From a checkpoint of a small transformer trained on Wikipedia: MLP 1024 GELU, a variant of Adam for these matrices.
Each number is 128 + 24 x the weight over its row's rms, rounded and kept within 0 to 255. Layers, rows and columns count from 0. Numbers have three digits each. The size before them is the row's rms in percent of the matrix's.

# layer 4 MLP up, 1024x128, rms 0.0132, rows 728-941, columns 0-63
040:124122097096124121109089111109119122147255133144098132130096135102149118125120120098091117132128122120074114138124116103123116118153137135122130112111102121129166123110140118129077126128131115
032:129153160179135126129173100138107129179168130141140137168132132123134177107106124114114139118129148137132146138197120143134123122127131125139122154116134119118150145160119124125117137125121132
249:148186127144158105092126163141157154125154147159117103128141133108131173137171151146116113146151153082127126154139110133118098122129129151157107143140108110138139155058135153129153110163117145
033:122128110121119137122111116122131124139255129149131129126103133101146182118130125141098133136146133153098131124129121146116119144136135148117130112129118137125150139097123125130105133130136122
044:118108133121136116115115118107120118123205135114121119130123118126125068138114111129137122108111107100114127105211129067124123105123115115123123112087138100129115121129113128127113114096118114
432:153128129147171089116124164105192163129144134155113110162142118111147120139171176143111124150160167112124105130146108131123100140122160165169102160137091107128140137107160123122164089122127140
042:125137087123119110113116120109120128119083123122128105136116116098140145125130128117107118123128126125083126128194133131108091096130122116125121132106117094104142141086107110123116120110115115
036:129119119117116117141133094157104127101019142121119131112100154097117121121107125092118107110126127128137121100054116123107124141105126108124135127137122120105089103071095149124118131124114125
036:134143105118103107142130094117118137103132126119131110127113143099131109124102117072108102114129144117094121116175127086113110110128113100133118135122112087085115139057114134116104127095108116
033:125139142142101110117118120130117126147172135157104135139102130118133157108129119112114123134115133120104144134054135153118122115115138102132133147119120129121128145120159074134108123138117126
034:132119117135152123119138108149109117121195137123159123135089130115121107104112130103116098111103106126106111116183079132126141115112109114124117136125118112138106126100102132118098114133115134
324:151122137134170093118139166108173153128135116176101091145136113116125131135152161151111120140147157068109121136103109155114097127135135169160107153125106107138125162117161100136148077161120130
040:126131095096126109126082142123118116127023128148135141119086146092128122131111120105119115129111111108096108144103123095147109094128130125124140112146094122122141137098133135138089133120120141
038:124127127145134101111116155143127131126209143131122128149119106121127116127136127133129101122113117121117131106255117110106111101104115116136118143119132108139142139111119129122127102127112128
033:135167114111111133138128087085143120089159117104150115126093128100118126112100127094118137123115127088093128106142110085139137118126111114117114122151112121088078148098100117123123110113128127
037:132163084083144118112122114135123115118000147139133146121082121081135149117148146111098133138113111114114109138128106166134148144130140126123131115145105137147139111094141127140128120161137143
031:137153120145110111136134122149129124121102118117157126133147153128135136120117126100131110132131153153127123160255132115136115112126137133150123136120121125102107138091112154140142150115107140
032:113089142115141133125142129152130127107122148099131137116112124139118092130126139158127138118127130109150129107255138122126156140119124140128137120119148137147106107096126161117127117138133133
042:120113100113146112115090131146117123129032139129120135123119127086142128128131131144100127135127103125106098126234117131123119126136143115127133111104118119143140113101108143126101125127120130
043:126149096133116098125105118144119134097118146123133114146117148094144108138124120108107095128126140124101125114236129095099102101119122102139124135114104087096139140063121180119122119103100121
550:151146111132171111112111152123183159103115127164130108173148115110132121143154153116106101155146168113113123096121094107120099146123167170184088138131102103148140137120171124129146098126132124
034:131159148148122116117144150137134121145255121152124117169154122166135135135130120142132134138120152128099136142203140122131125100111117109135133159142130118133150157126163146137105123129118132
025:132091116163121149134096109098143143133176119085123094100094136117134153099124135102094123119143142125074128124138101116112151128141116150118134126134110130106098145129096079117086121126131129
054:126135100100141125112095114109129132126123132140126132121089119084137153127111133105106125128144126105090122103183114129120118134142126136129122115120111124131128124103118122139109128126134131
062:138194101143156114103121131128134138099029176136142128132093135095139164138140152118110110134136144092119124109149117153114132115117115133139115134166099121135138151065142138133167109154119150
053:124126130119121109123148138127122124115000137118128138130117130105131134128132137095132130119128127123137113116107117123131128105117138117128122136138127129125120130084127130126140125144130137
038:125133132111099111141158137146142128117140131143114117139160137157119109138125130140126133135145149138132114139255151118137125107125152127140125129128128126121124132086135176127152130126125127
026:127157148115156107107131152135115136167154156178124159146097112112136167130135121134105136130113120083115129150212110109128102109128117137129122131146114133154180150132131094123083108149122136
043:124135152135117107124130129137114111131115132099111119146149136132139074131116121108129107117108125114115125133175140063133116087123128106141127142109121101126125134099122161119103116125105124
049:122130134141126113117134134125132118122195141124139126151117118102120141122116125126116125121109125132107131110255116115120129119110119115123139146110133116142133141136118120138118117124115121
040:118128123149130129114128139126127112118112137121158113130136131129117137148128129156139135131129137126130141107199140108129131114114125127128125119129136121137134152117124178126143126105128131
055:117092102104111117120116141100125122118084118133119125129124122113135106132139117114128108123126112135118115131024123134122101097124132116113134126110120117123141121110131107134107119123129118
564:131138116135168123088121173109208143147126124161125115180144126128131145148160168141119130156135146107115117099131101131098126148124145166178096129129082124136128138116168142115146090144126137
048:126125139136126130141152103135113126132082129109121130132135144148142069119140130098118127111120127153156124131057114150130148126118134122120128134116129133107115107146144124118131115137122124
036:128123124131149118109095140136119109152193145156149150149097130102137140117125128114123111127103104122105113140255103151140141116126124114107142127125107134169157135140143114145093123146126130
035:128128120133115131130151129129112110120000118106150120115134155144133115118141128121148124125122118132150124156090140133144117083120137124122123120159118122103105133095090114116143131132121130
026:121099090101106111127152140119106102140148115141096126127107108154119111122160127103124130118103112163138119170085121151146123127138160120138130128102150140130150132104168064122165145129134134
038:131134100124114093122103156120140159102110141115101114140157129105136119151136122108115096133146154129102124125069140116088085088112135123141112138128116103111156145051128134120101108108118121
040:135162152179119127141169150167115127136036137169161138137141133142119183130139128147141128140127141175169143149197140164129136153116131127145135155168146141141136125146147146138189158143121153
027:127127094059129124131105097123145139114057136168149134117081131098110122134086117118105151140147136132095109116072141165126147153147130124123136098119109136127151124109127149137112145115147115
040:124116129156101129136118146116136133139046116130126123142150131151136134133143123099132133125138146145135140141166153133119117103118128143124143137128131116111166156138153104119146133111133120
031:128094116151106123139128139097145135140097096134093109143219139151138088150125118135145127130150164164119122151134173154111122117134147117130141131098136124114155120158135141141108145091146100
427:150149124151165114106127135093192164107147132139093093158141115106136145141170164130095118152164163104115138126148121159126097128113150153177090145117101109138138162111146130126137094123120141
506:146126124146169102111124142103190165118131140153121122177130101124135135142175163131090103140165144098100125108158114143127105133116156141177097152119092109156130137131171126118148081143134133
037:126102120111107123144143107149107125125164100118099121134131130149124099122119122093126126119125127157129116137000133114133115121131137106143126138103134116094112116130117144111121137116121126
035:126171144127127112112139138139115115116000142118174146148098125123133169123137134140136134135116131128141142134158126096143112111112127130137137144153121133134149149103128150134131140158107150
037:126115122143109125137160111133125133095181153109139120119114165117131082138139140116113118112118140135139122105255116113118164138128134106127137133122130121108101117119118158125143120130122117
046:118109108112123120101103145114144127118191136117133131145107128126133118131149126128104127127124120111113123122183119129121125099122129132111144127103112127135134124125146125139113103136128116
040:134115122097122119135137104135124129126000138154148129143097134138133108117107120115111146131121128154134110142227112132147153122135142127123138130115126117131148128126137155120122126135123136
034:134134152120136138136141126110132107130000108102105139121156114141125111123131144108145134123121115110155117127160132119148127146129139123134113129126140151129102104150130109134159132136143131
032:120095111112100105118100133144120137123172132145107127138130140136133077137120106112143116131132139123114121164015160128127106096126139110137142126100120111104131121107128143130105132100109115
035:144169115117128133129121150121155127095041139154187134120109143105107156130111124149154115143128124097142116131112114142150130113114106139120129125181112133129110150087122166138152127139127151
041:127132135176139122108136170136149137133190145142145127138149125131139176146152142183129135140148147120129131122123144158117123105120127141126128138142132136151148146105135149136155113141138134
030:117101119119126119109091166104141116112078146159120126108110095138104184142147139189152154152131119126138143122098156159122127152123139141137131103135143146155109138146148104136183147132147145
042:123117085102115124125087115103138123110208120122102109118115138112130110122143132110105115124115116115089116121000105119121137122135120121105141111120102128107119126116129109128111111134132109
051:124141121130121130124131125122129111110149127100143131128129128119126163121145133135131132130123114132124133118000117132133120141129127126123130130127129144124116134125103121135143129140133125
030:123090123134168123090088137121121131151070129108116140127125091130130143121154141158139110134114094108098137111248116141120113145124131115132123122085144126157112122165146105133100131126135140
035:133141119129146121112119088129112138104157143088127116116084113100134139110129142114108109115114110090110135091159084077109126144127098118121112123120122117117104120089079103117115104139108122
036:127125100103104125137131146123118110135107090157123124144110127121119152130112124090116141128136139155124119135118135123157110109135142123134146140144119108128167145137158144132141149121124142
026:132142161118137129126138106147129117153125134141163153146091117120096152095063116149122136131131130123129122124209109084159141148141103145139130121128127131159157138112059196132090148155118131
031:128128123121113127144148149157158147102070147156131138132135163124121145147129144152116161144137156160158122128105149173143178152131160130138158138140135138142134137144182191133147133138139137
039:123125149159114113135152178139145142127059128152130130128182125147116172158137132175154158147148151156171138151111172164132123123121157144147128135138159144138138145127167145130183153116133144
026:123082148098122120109139102151138127119075161128148134139092146156106092119108115110139151142093122138140132148123104092152175144127134135130153125105132144139152155171115147117095132115130124
040:123119090065132114107112109150110103115043143165152138119044132097135120122136129115110133138097097112106107146168111133140143132133133110118142110138102128138142114098122108133109125148126132
042:134163151141144141112134128124132118132212143148167131129119125154124150135127133152147136135133137088142146125200144107141116128128111137129112119156125132137123143127116148128162126133128132
034:130171113096146134125107096125116113125055120119123147124083108078124173105125146099098139127109107090112133105036099113133144188136122117130125117137120140139100125138115093140118129152134136
045:131101156159130127131133137120128153153192122134104119128160108142138131134126122124143109116145129131135126132000130128103102119130111125127120145106146119126137119141108104118135123120126118
029:128106127132117124117098134117131108132181118134095123120129131134130068113126113102126118132116141105099122159018129143121145114127130123129142115132103149125116111123119085133127125147133114
044:128117168150134130124149154141130140146211148137101146126159114142131125142130137160160135131129130129150151120000151151115136143140134137145129146128157144157138118171150120131142133131132124
034:126134132156102115134143124123130145136234135111105118148168135116154142128137128113106115122157150145120128113090139140100101113123139119131118153101129110101146128096121120120146117117125103
513:154115125140175110087121168104202162137114111156119113181149113126136132142169174133105105144153155109122128131137119141115102131120144146188089151120089111144127129114150132113145101135133135
025:132111126171118126143102182144147158117053149125076134098164135106130158143163150158134101142155138108163120125234121157109136147128131144140137135137132151140112099154120124134173120151121137
051:130147103108144116118109135123133143141083142157105145127105121096137170136134146129102135141141143105117126123227129152120131141151142140138125124133114132147144126111157123140121129139137141
038:125150082119104114135124121117130113093109133104158113140095158105119108116129123085116120127111131138095114141255095130147150100119130117125142128136101128104113151096111136134127119124112128
041:114103104121141107122115098133102130139116137112112129131098120110142122105146132083094122109112110148115125117179083150112135129119134117118126121100127121116134129119134081118102116124127127
044:119107112138143121106092148129117129138152144114130143133098127097132147123144132125123106124114098132118124108162099143134127123117130113120134132114125126146125125137147110135097127141122135
561:148138121128164107094125141097198159131135110165129127191147112126136136145168161120108104143131160104112119102131098122128119142143152162191099143109090120138121147123155146109133094142133137
035:130123157131146131113135111131122120142000126134145133123141121139123115116103115135143135127133133076135130131220131105124116120131115136118121114136124130139109110110068124123122119140130125
044:141181120131145115120140120128129126129166136137160134149092121113126172119119146113122130129126143087115124123189106117146128111127114131129121134156108133130135147090105154133129117153116142
042:132173119120142134122169114101131126126116129167170131145086117109121158127107136131116149120132141099127133105219116135144135136146112132123122130143125125134139129124124139140161127137134135
042:125114102099125131127105119119122136144171085126089120120115098116126163123118125114099139127155134141097126119088135127115103153153134135139124117097132123134141118126140114131116144119135129
043:126121131127114110127131117125105104135061098093100116132160123142121109113117128125127130125108124131124123145204135080138113115134141109138121127100131117124112135111112130114114135121116129
036:129154112085119128133116125125131103105078122136160135123100138117122122116107122133130132138111107129102115151145143118154127113133127126118137112152105133133130137104118142133128132128125124
043:128107126116121135135099104153128132151241105131100120122115127135118125113109113108107128137127133123086125138099126094129141150143128122138141123110118121120126127145112138123078131121124123
031:120074162181126119130137160128132157145081142127117137114172146133130139143123132151167104118143122150171134116086159141105096097131136126135112140109142127116117118131116129126153137099132130
043:129150138137122121139129141126121111118053127135156123139144146141111088137103116138136123121110127118153125141196138088152124101121114126124139131138123116136134141114138177123140127113114141
042:130140116123127132140144096133104113131042122130123133128115146134129086104123124085109116116115129165136119134067106184124150135123130116120136131127115139117110103135131113126143129147130130
031:130134124099139135123095086094127112142150119133153137120103125078121138111089121108112129120127124088091129101161101118136121151140128139111119098107110132141110129127089115141055121120139112
028:119096157135100116152169133165102132142032138151092144131181147143135098148126131111153136131133137183178122138056166182132139148123162091153132148113160130127125099160154151122156150121126117
042:136125151152139129145143131159104129160203119141105136130148116144129153118123131133139129135127133153140120141120122149143138156135139110145119146128142132148128119165146133123116140133124149
038:121115107114129105092108150134111116134197156157143129131098129120137114125147117129135102131112103116114117156186111142129106081116132126112130116128106123141148135089132104126125116143112135
048:127099105118132135124100123096131126122255097096100109113130099128123109118130129106133114120130117123100122126079118109123111122132124130123115113107131126114102113112109096125112125115128117
035:133158125134154124113117130148128132157050148148135149161116121103134178122128132113111124130126128103106132124162119178122124123130127133125130140123114121157162143139139123138093112131138131
067:129116129119128137120113111103138127124255117106126116122119122127134101125120128114121121116130121103096125107100119080121119121133107128117120117118118113111126133124098125119109112115128104
032:124130148161119122136149132156109105136142142141148138161118165160118081120107117115126127125096128163139133140145154148144155090116129110121158159144122115131129135163163177131131138120117141
031:136177105102155115122112145106131148122091150144102131126135099079158192152167152116108128130151136089129122121190099136105097152137126138136102119140125122138163132101150109125155106132131136
030:124184093095133111123154136134151114103065147162148122135124114104140166150154148187107162147123126135119120127066117149148152149137148125133147117137128131147145135111167186153165128146133134
030:131131103132125126144140132101134137125008113119097127142135120091116119126132138080113116108128135135130121100074100169111146145124125105127137152111139121128135110159157109137131116136134127
039:121107105083120128133086098145110110136218122134103142129087148111125064123100104114105123131115118117092118135055125081141134125135133125127152100120102115121129117116127180128065129121113122
037:131131113108145108105111125155126135122179148129118142122084132096141119117128145128108094127127113098111109097236091125126123130130128116133120122129107126140104100069116147135124117169119139
028:134134130147115100150140121167112141118084134128141143151114146112108115109093116096134103123112150127124133112251117139136150107118127105139139149134122120104095136091134170133117146133104143
043:125119069073114120139096109121115115096115124133124121111082146099132085125131116080091110123116109146087102138055106123121137125135130115110139112132098119117128112102141111130113119130124124
035:127126147134134113124139102139104112144199130093128132152122125110143098107100124089109111106096102124118111108204086081155121107115120101122126147087127103127132125116110151120086109131111132
039:127168118124114121140157122144113104105026132131140123118133165125125079134130124109122120119107127139151113159088135114150129115118134114131131124146117127106119117068118151128148138131115134
039:135122118106140149134131095112133128133089124127143114118109115123122127113116136099124139122135123129113123123000111168130147150140122130112124123133129130121127127146116106116140124136146119
030:126086153150130091113129171128120137128039146121120127114117117163125120135137134134169119131104122112137132137223134083135126077110124127124120137153141126136120157069149100114117128128116156
043:121116107065118119122092095107118107149219106135095126134098116113136071114114113079105122122115108106066111151076113098134125119148133117122133110089106118111138117129130105132085122121127111
038:123118098104100113126114108121126118102182124098125108137104149119125071127110113082109123116114132122092123135153130071127121082130125128125138121108107099096131143090095138125097113097106109
054:134141125119135133144128132140125125125046129141135132114131137133110132127121122146137132140125116150148116149187123146147142147134136132133126114141131142138117120146127138130147143133128144
042:140121151151121145143137131155133124119254117149146123125130159142123119133099118141148126130128133138128122136114154120134145125134114110128136141155127115125110134159114160129141133123124127
036:126105159118133129126105144159135141135243152147113144102147143151140108136135120157141131147132117139150121147088155144116133139125142131141124115118130140140134131130149125113110123133138125
031:135164099100146133121124124157136148103107129120152130095088112114129162135154151155121147143135138089131132130138118113143136152138134146146113105161126134121100133081135144125131134147129156
042:129127164119129124128117131107128129129227105111101130139154112125137106137095113141136125119131117125122132112090151069116094117128117120132119136097142104131130124146121150127104129103123112
034:136191113132131127123144117123147157111087155119162112139148116129142157132153137123113123130158151147134132121103100175091120135117115147124103140126125130124146139115128119120170108144131127
044:129107135140122123137146133142118135101164135124126118117135142143125085149123123124144112115128130132159125115000141100119123107113121109132117133131135114111102120112129149112149116114124127
031:136154145124164142108120165156120119144145121137127148136123101127121216127150139156142160153124113115145148132036137147134122147133129143140124141155136139177156148189165119124145128155134156
159:141201109134157113089126142128157137114189149144101104137119128100146147132159150144114118134147135068115126143158114138128111115136125146151108138135107107132127144050113131135136100171121133
038:123126140128122132151124130166106115144154126134090165144126165107133117120124129091097121123109118146142124133005136130130151120130138104128144145140108118145152128173171139129100116138129126
051:135178108155138112114117143140144150130133151122108130137151122113153183136161148129109113140161151102117125136021126167104100113127130134142111141123111124137146141086133142132154107149125133
038:129162144147125139123139144136138113143065128158155143137124130145113176119129140153148140138131141118140150132006148149136130150130128141141142137144127155139133133138120145147174153148138139
029:139120158133137130131125134115136148157177125186145130123121104130123173134089130121148150141149154112141146117225157130117104136135123155135108130155134130141167140127139108117140140111141131
042:125124139131140124116137143137128141148084145153117155136130109106140173128129144141122146134143129134135134114142127179111135149145137133137127151114143140168151117160152104136143128145142136
044:115084121141128110126116154145128142102003155103134130112132146117132119147141128123135108118132117139151114106253112108125124118111135119130140126115137127128111121088107149127129118123118132
051:138198100120160110113103144139139134126073148148108143142097103083134202127137147135099122144145138077105120117112114151114120130135119135144121138142102126158140141087140146145157110170126153
037:133113130125120137146112097123139154164086103117109112131139105144112160117112122102110131123168165134121128126123109126118121158134127158136131128108130134118139124153114132121086138125134129
038:137136139146129146165149123139140149115151149108132134125143162118122136127098140119130118128142140146158130111171132141133147130136122135132126144146128127108119133148117150126148126116124121
032:130108130150124124146127136143134157119248138111097112130144130129118102138113121121129116120138141139124127120255140119113144108115117134138128136121145096120127138112127155115112116104113124
033:130151159149135136120135135085127120152235111119107101140176087168141138139140134135144130121143134134122147118047138104110093129131116138129106136120146124132154151147118101117156129116137121
035:129141138150111144146166149149138136115045167152149151133126176138124122142141130143116135126140142143168130134149136173130153134126138149124152144162130155140110111165159146145167125141130140
040:128148130114120139133141138132137129154050107156105152138159128111140178143134135161109166142146142160151129144078153161139138167145155132135137130129141130155170126189184150139129150136149128
043:133148107120134114129126146128141151127007148165140133117106121111119209133122147135127134145156148115141127112255129169125118126134136150135117123153120140130136143078134125129161138131135149
037:118093099147138115134122164153128150105059139116107124114133134097114157158140141155110126127136131151154125108241145145111118117121143127130143131120144116141135130095157147131133126105122146
032:114112093114105107127107115128117109077160132098130118123122159106137044132142110130104096114107105146098107124134115096110130105109129097115148115105111112106093108096095157132100110119106107
041:124126120134137132128107147114134124131087127144138138126103125087129196136126136162115153142132132128110142109220133136133139152149141130131144119141128135152130145157147139147128144129139138
027:122086128129128115125161097149105126125240140127113139135091151143133116122101125118112134117118130155128130104077127109135147131145144105146140132098141114121110125117116183119113138122129139
033:133156082094129120130131130141119125113029142185168129142062142125125140126132130096130111137116124153143123147140122195138124115127128112116137129156100125120157129112140121136166128147121136
048:122101126093127118119090111107115121130158128114099131117087122114131099116120133072124116116117115090105125105044116095119114125125121113121129126117110130113119115099106088120090114135125113
043:126143078079119104117110118111124129096139141138125117118068140102141112129140131079110121124117128097100119125123107120123117097121130116128120119140098121096128135053135079121117108124125126
039:132143116138107124150118152155127139151150115144077140120146137127131167123139133128121120146153151140140134151065151157126113131145148141156121139144117145119130113117141119139149143137124139
033:131152146155114132123144161121153140117250149129150121128128139132131171145132142153136126139149142131111142108245142109118128109123120143129116134169125131132131163102115128133164122130130126
046:122114114098114120121084163157127110131243118170114142134113139126131122132126114135137121149121115131100111165070155130140117104133136113130151128141103122142154130119151142135116135136125134
031:122124099082131115117115135075127111122098118117075125127111105086140095129143142087119115103106094120115108115137109134124115118134131105115117131102130127133151105104168054140130113125138120
041:129112136114128124134110153178114138135220135162107150125117133125135140138123118137149114145135115142132120142057155141128104137134138112155135143129132121138130116136136146129124144122117140
036:137126119132130149138107106134120132118200122114105121110134128123137121121139138133127100127131117110118129120012119114109121142137119122121120119134119128116090096133107133125120109136122127
036:123130121131111115120124124115114133137154136146105119147130127133154111137144122110103126125126132127105127138085147133095099097128123112124133144098116109117174137137155097113129113111120113
032:131102108085143143142113121114142134104106121114121123102089118122117115125152134122118126121116105131129130117019098113132151159141122144115135113139127142122120115160140091137130128140139131
045:132164138143122145116141134104152120153207113134130133142143120152124169116145137156118161142133150112132147137160138151143146139142133157122130128136129148145143147158156102142136129150146126
037:123114078070141114116105122105128116135018109157128133127081102077125119121117126130091134127124105106100111119173109133144114130147145136118131103115113120138146101103132110144089134131136133
034:139144120105153153132137130093139122132075118154155142127107113109113163124114142129138158127134122113153139112001126167137138151150124150112123124168133144154141123181152094141139135127151132
038:130126157167140117120118154101133122127053135110125119132135106135124112125117123114164101115114106099121135109130122092120106092111107124128115142122136111132127152124111096123145114110121134
029:131149123118157129111137121128132138138173148131141136145104093094139196127138146149109158133131126129122148103234119156114147157147128148128124133111145133159169133157157110139153131135140140
043:133116121082124125124108118113123107115090124129156122127095133114118094116102108094137107116101095116102110131190109078137109095112108118103127115144104107123140141126102094120088120116127116
033:120096164174146133120125140107118119130049124092114127138135105152124087120123123128148118106125111110136139109088139100109109096113108133128128142097145114142132120156112117122142110119116134
040:127154127117149120109118125127120123132044144129126138112104113085134168115126147125118117126128110101118127106177108152113113138119124131120113117142118136145121130088102081130133118156130126
143:140190104127156109093106167142154141124180153160098120138132126099146148138166147153120118146147133072119119155105125154119105113138131145155114141134105110144149133071142151138157104167122136
403:147159122136172110096128134100186160117138116149112103163144122113133136145173163122093115155149157098112133120129113135126099134133153163175094160104093097136130166110141137124129093146130139
042:129121084118118111138116150154138151101056151156137122107102153111122130151144141130129116141136148137122107142188137154135146127133140120138138122157116135117113117067146163136145138134122149
039:118068111140124134135092137125130136128198114091117114111158133146127107139158120115134121125122118182136118142167120149124129144121142126116136115087144131125141130170146099122090136100132116
040:123116143140121118121137155120123131163000126118074121147151113162127138128149137115128133132147153109133136140125144122130107099128153135148118143116130134144149131119149102128131118146125134
040:131122109102103098137120137121123133119000120157091121123118118127125116128122129100132122137128135128109113158254147129132126106130130115138130129135118115113136135072144111126144141127116137
030:125106108119107132144136178125139133106113116140107123105156150134141121144145134147134121134149126173156098160167137156135119117134144130122141127156130140134125107107138120133165136138131133
048:125118110095137120101093109108123124144123130118088134139099103093145137110123133088098116122131114107075118120150110133108118123139125127121126130094111120144140116122120091134091111137134116
036:134126108120141127135118126149108144136092139120104128121116129135125122115138135093122107122133128126159112127174088144131116139120130128136116128134114127126120118125100124105128117148117137
041:128130096117148100111126113120109134106094146119134111127090102100129109121139135094116112117113113115099118109255086137103123119118120102127105130104130111121113130088114085118130108124110135
042:128174064123129099110123135143137144083086174156138111126098142099140134149153137132111109142147153103103119132114126178110123101126134122141123128145104116113124129019137155133170115135115143
044:132089158136119130152161136152118130116043105100131119113150125147110093135114118140162113114120112164166124131026143101137129124117122105129126139123156117127103122141115140115136136115125134
038:128129145118152133118115140127123138118163131129122125108129100159130127148132131181157136143126119101129142131002148085129115131132117140133115113141139130146123132115146147122114133128125146
038:125081121099131130131082089125130144132208120098094114107098128128123076115104127086104119112136133121096129098149125100109147143132123127122129112099119114108112120109125112107090120121138112
039:125160094123141111125114140126112112129005151159124152141094117079143163127147143105099118125121111107118118120053121199114126117127128115117129135134105123160150122114175098144156109150135141
038:134152125115112117148112133139111128116000132140137136118116139117132150133127132102137108137120120137131127142069149128134118122126125104128134135159112118117139141121147122131151146130118138
034:138127121097128151149114070116128132132000121136142133125099146120115094117089111080102119115136137122118117129128115121132134156136124139125142118108107133112106104165108153134097136120134127
037:131155096089131138130126092093126114137014091107130122119121104095123148093122125104104137122132110138121115131003082136138124147136123137110109113116124132119131110110106085129122128146137125
033:123089134124147121125113127134116131145084140114105140134135133125140103123130141117121133126107119152128127113255115127132155144139150120139136126090137131143154140189154129123098133124130124
034:120107128132116112126128145160114132140082130130090135133137146142142133135125126121112136138136146180117118143153147125127132126130159124159142137109132129129153134129152148123113154126125140
060:128130123127119124132118131157122133139250118141095126133123127125135137119139126118110121137112122152120127145029123139128130131129137111134139145124123121121144129132151111123126131134119133
050:120134101122117100122135129144117120109045146140148124132110138104129112137117118115108112123129129116109110139241136118129108083114131114133132128124115107124122129052113152136129125118109138
044:131140118116144117132105130118128121111000138124142139110105118087112151121120134126127125125124108106130120100255106114119128141128117133123116111138122135134113124116110118127154125127131137
044:130141106096143134114124095104127106123210128133156119133096114132134097121142123150125131131098111115092126149191102121145141142135124123114132103118124126126131136131130130136094129129125124
038:136140172145136131135137145134110121164176121143107137131134115123119138130091130126151141131115121135124142122255169115132125140140131114144120149123147108157151137170148119124124144102127131
043:124095149151120117127120165174129145131153135155131133126126130144116164140128123155152131151139139152131135143243162133128132132123137119152147144139143122137134152116144165124134148126118137
031:133125100112107105151116132148136167113255133134085128116113145123129115141116123089103121127160171120118132117083140119111115124141143143160126131123118117108123128086152129117134129109121139
024:122153093093130106106096169134133116096068147158157131108068131090125164155150120165131127154113095122086108182064130106162110122136133126133138096140114130146144160107127139152126145129112151
035:128123109124113136141154122145099110099104141137154131117106173147121088124131130111134116119105117156168128136175136154130131110111135117115129126164120126120123114110130111116162125125119131
418:153140121140167104095143162105183156131143116166107106159150129112132138145172167134100117153145160092124132134108117143121093132124142153176099163138093105146134161128148143129144089156129142
031:120103111122158128108102125132115149160209130146089121114097104142143131131156134120112123121147122129119126118052108149125127152139134141135122113101133132133131102149153106128141130144135144
047:129137115136134125126141133157133136129214143137149124130116139118132160134126138154113138139136138133120124134255139137139143122138136126134121129142130119136126136098135148133131128119119136
034:136153150148142138117154141142127116143142121138141134117119102128119204114128144170140142141139119126128132122211133146138121155143127131139116138156141150159107125119109132130179148158138159
047:128135124137108121133120138112123127141117118137105127129139133112138158123125128106117126130152143121114129128021149139113098117140137124135128141124118127122142129100116100129129129131127118
040:126123115133122111112124156116134134122128137133105122121139108130140122138162117131138124131131125127116125152000122146105109117115131132127129135120134133128137128102152078123147124131130131
029:135142114088141112132074092164125130120085109138121135115099105094113127108080113116092118129132113107075112109173133116094123150128111129126131117104109105138114115107105145128083132116126126
028:122098122117137124123143145127119102108156157130168140117088163120141092134145134127127119122100094156139101133063088110152165106122133117111127116163119135133138137118133148124111115136131133
061:134178096136163112104107162137140135120130150153121142141102114081153173140154146134108113137133125088101114137102126175114116113136118127136130144133109116159154134088153136151151105162128143
044:118147135117132109112145136115127124131041139129131138151120117114138132133125129116115147119126123118125138104105127118119109117133130127132124147104134121138152135125137118131145120131133124
029:122111139110111115120114121183111118146094149154121170135071148105126158119117126140106142149103118152111118136063127127137155170127155108141159135115124145148142125161154157136084153151126136
034:131121122094101128147109093111135136115170102098101114128129128109123117121098115077114125123152138118090119120116143086116108129135123114133126123105117096094121135124085133117093119101118098
038:131090139147131139150117149136138175145189100145106129119146109133108172141122134135131135123167156144160141088010149152091108170124127141133133140134152128132137120170158116122139148108144124
032:116138102132117125103097160108147117125048148167112113137116136120135166145158135144109137149134133131094130138143141156122126108129143137127143126134114130138177152121162139139163127136134132
031:133111143120103144146136123146140151133173107137070131127148123134132144132118122124131131135157144142147135119000167137116109147134131130145138147120138121111137109150129133131140135121130114
038:131177093094121108129091135119127126142139121167109135148100131103145161127122123094099126143138133114079118158046129127132100101148142133134132129130089118126185149104155114139108127130126131
023:131137115104117135133108099121136154141147121131103135117133110137132170124140135138117152137142160116144150156115144166117112162121138138129130119123125136116116129088167115116123131133143128
036:119141094134146090101089152149129138108093167146114134124094127064135167138140144134094100127141123087098119082158115139099107108114125120134125127134105121139115116051122144142139105145117142
047:130136107098129129131119112116119120121000116109131132109115137099136159117123141122114145132125114135122120136079125121141131145153142126126126116127122136123123120128114104134128144128131131
040:128098151129109125138111130123126134155255120124073124136135127164126091126114111092137121130119139140120134144124142121124136121129132122137140143099128123124141141168143113122092123116124114
033:120102098077115124117076127120136110114130099093085124122133122140125064122150123082121124129113117127098112159071131110124129126132136116125140121092112133120128114131148087135091120125133109
029:125114123122116114135128135154134140104184120127118121120118145123139093151125110119124106117137141127112102142096127064132117119107122121138146121134118119098115112059113180134119132126112137
043:120081124120104118124096128133132138134255100100081108126179130134135099136125116125120115126141135146103125124047150091109099131132139118133137124087135106107133118112100155116089132100127102
043:127119131107132135116102133129126134130192120127090136118121109122137135137138133142123131135133121097113141114000152103107109153143133119140129129109129135146115112134147102133118125132133125
030:133130117132163113113103140128122137121019156157106152113093100077123168137122149162121113131132110068122123088171115130117120142130117122136115123129125137171106102110143138150148116149128160
056:129120130139125130137133132140128133152195117146103134136143127121136158125125134137121131138133134158116126135083130159134141156144142118138139136121138130133140126145153134140121145134131126
040:128150103124126122112143119129128134133023150125156114138119124126122165124133140114129119133141144117118135120255105146129101120122126135125121131131119122115124140077088141127145124143116122
051:133158134122150140128149108136117109136104130144157143130095124120123146110125142148117141129110108121146130125255106126150151154139121133125126121139124141147130126156131136137142135154125140
037:130154089099100107150141113135123129098000139134144133134080159085113143124107125084102123125133135140131105119184111132145130105117142114130128131146104122106111129073131148132137130121115146
032:126147114119156105116129122126114124118031176111158136138098117119116109121141132109118109124111125098103138122238091126111143120116126139131113117120117131150134147097128115119108110132120132
043:130123119087132126114124107124124113117176140152150135122071138132132077122121119129126132131094110097100123145122119096137145114135121119116132116138105130128126125124138104128095115131127125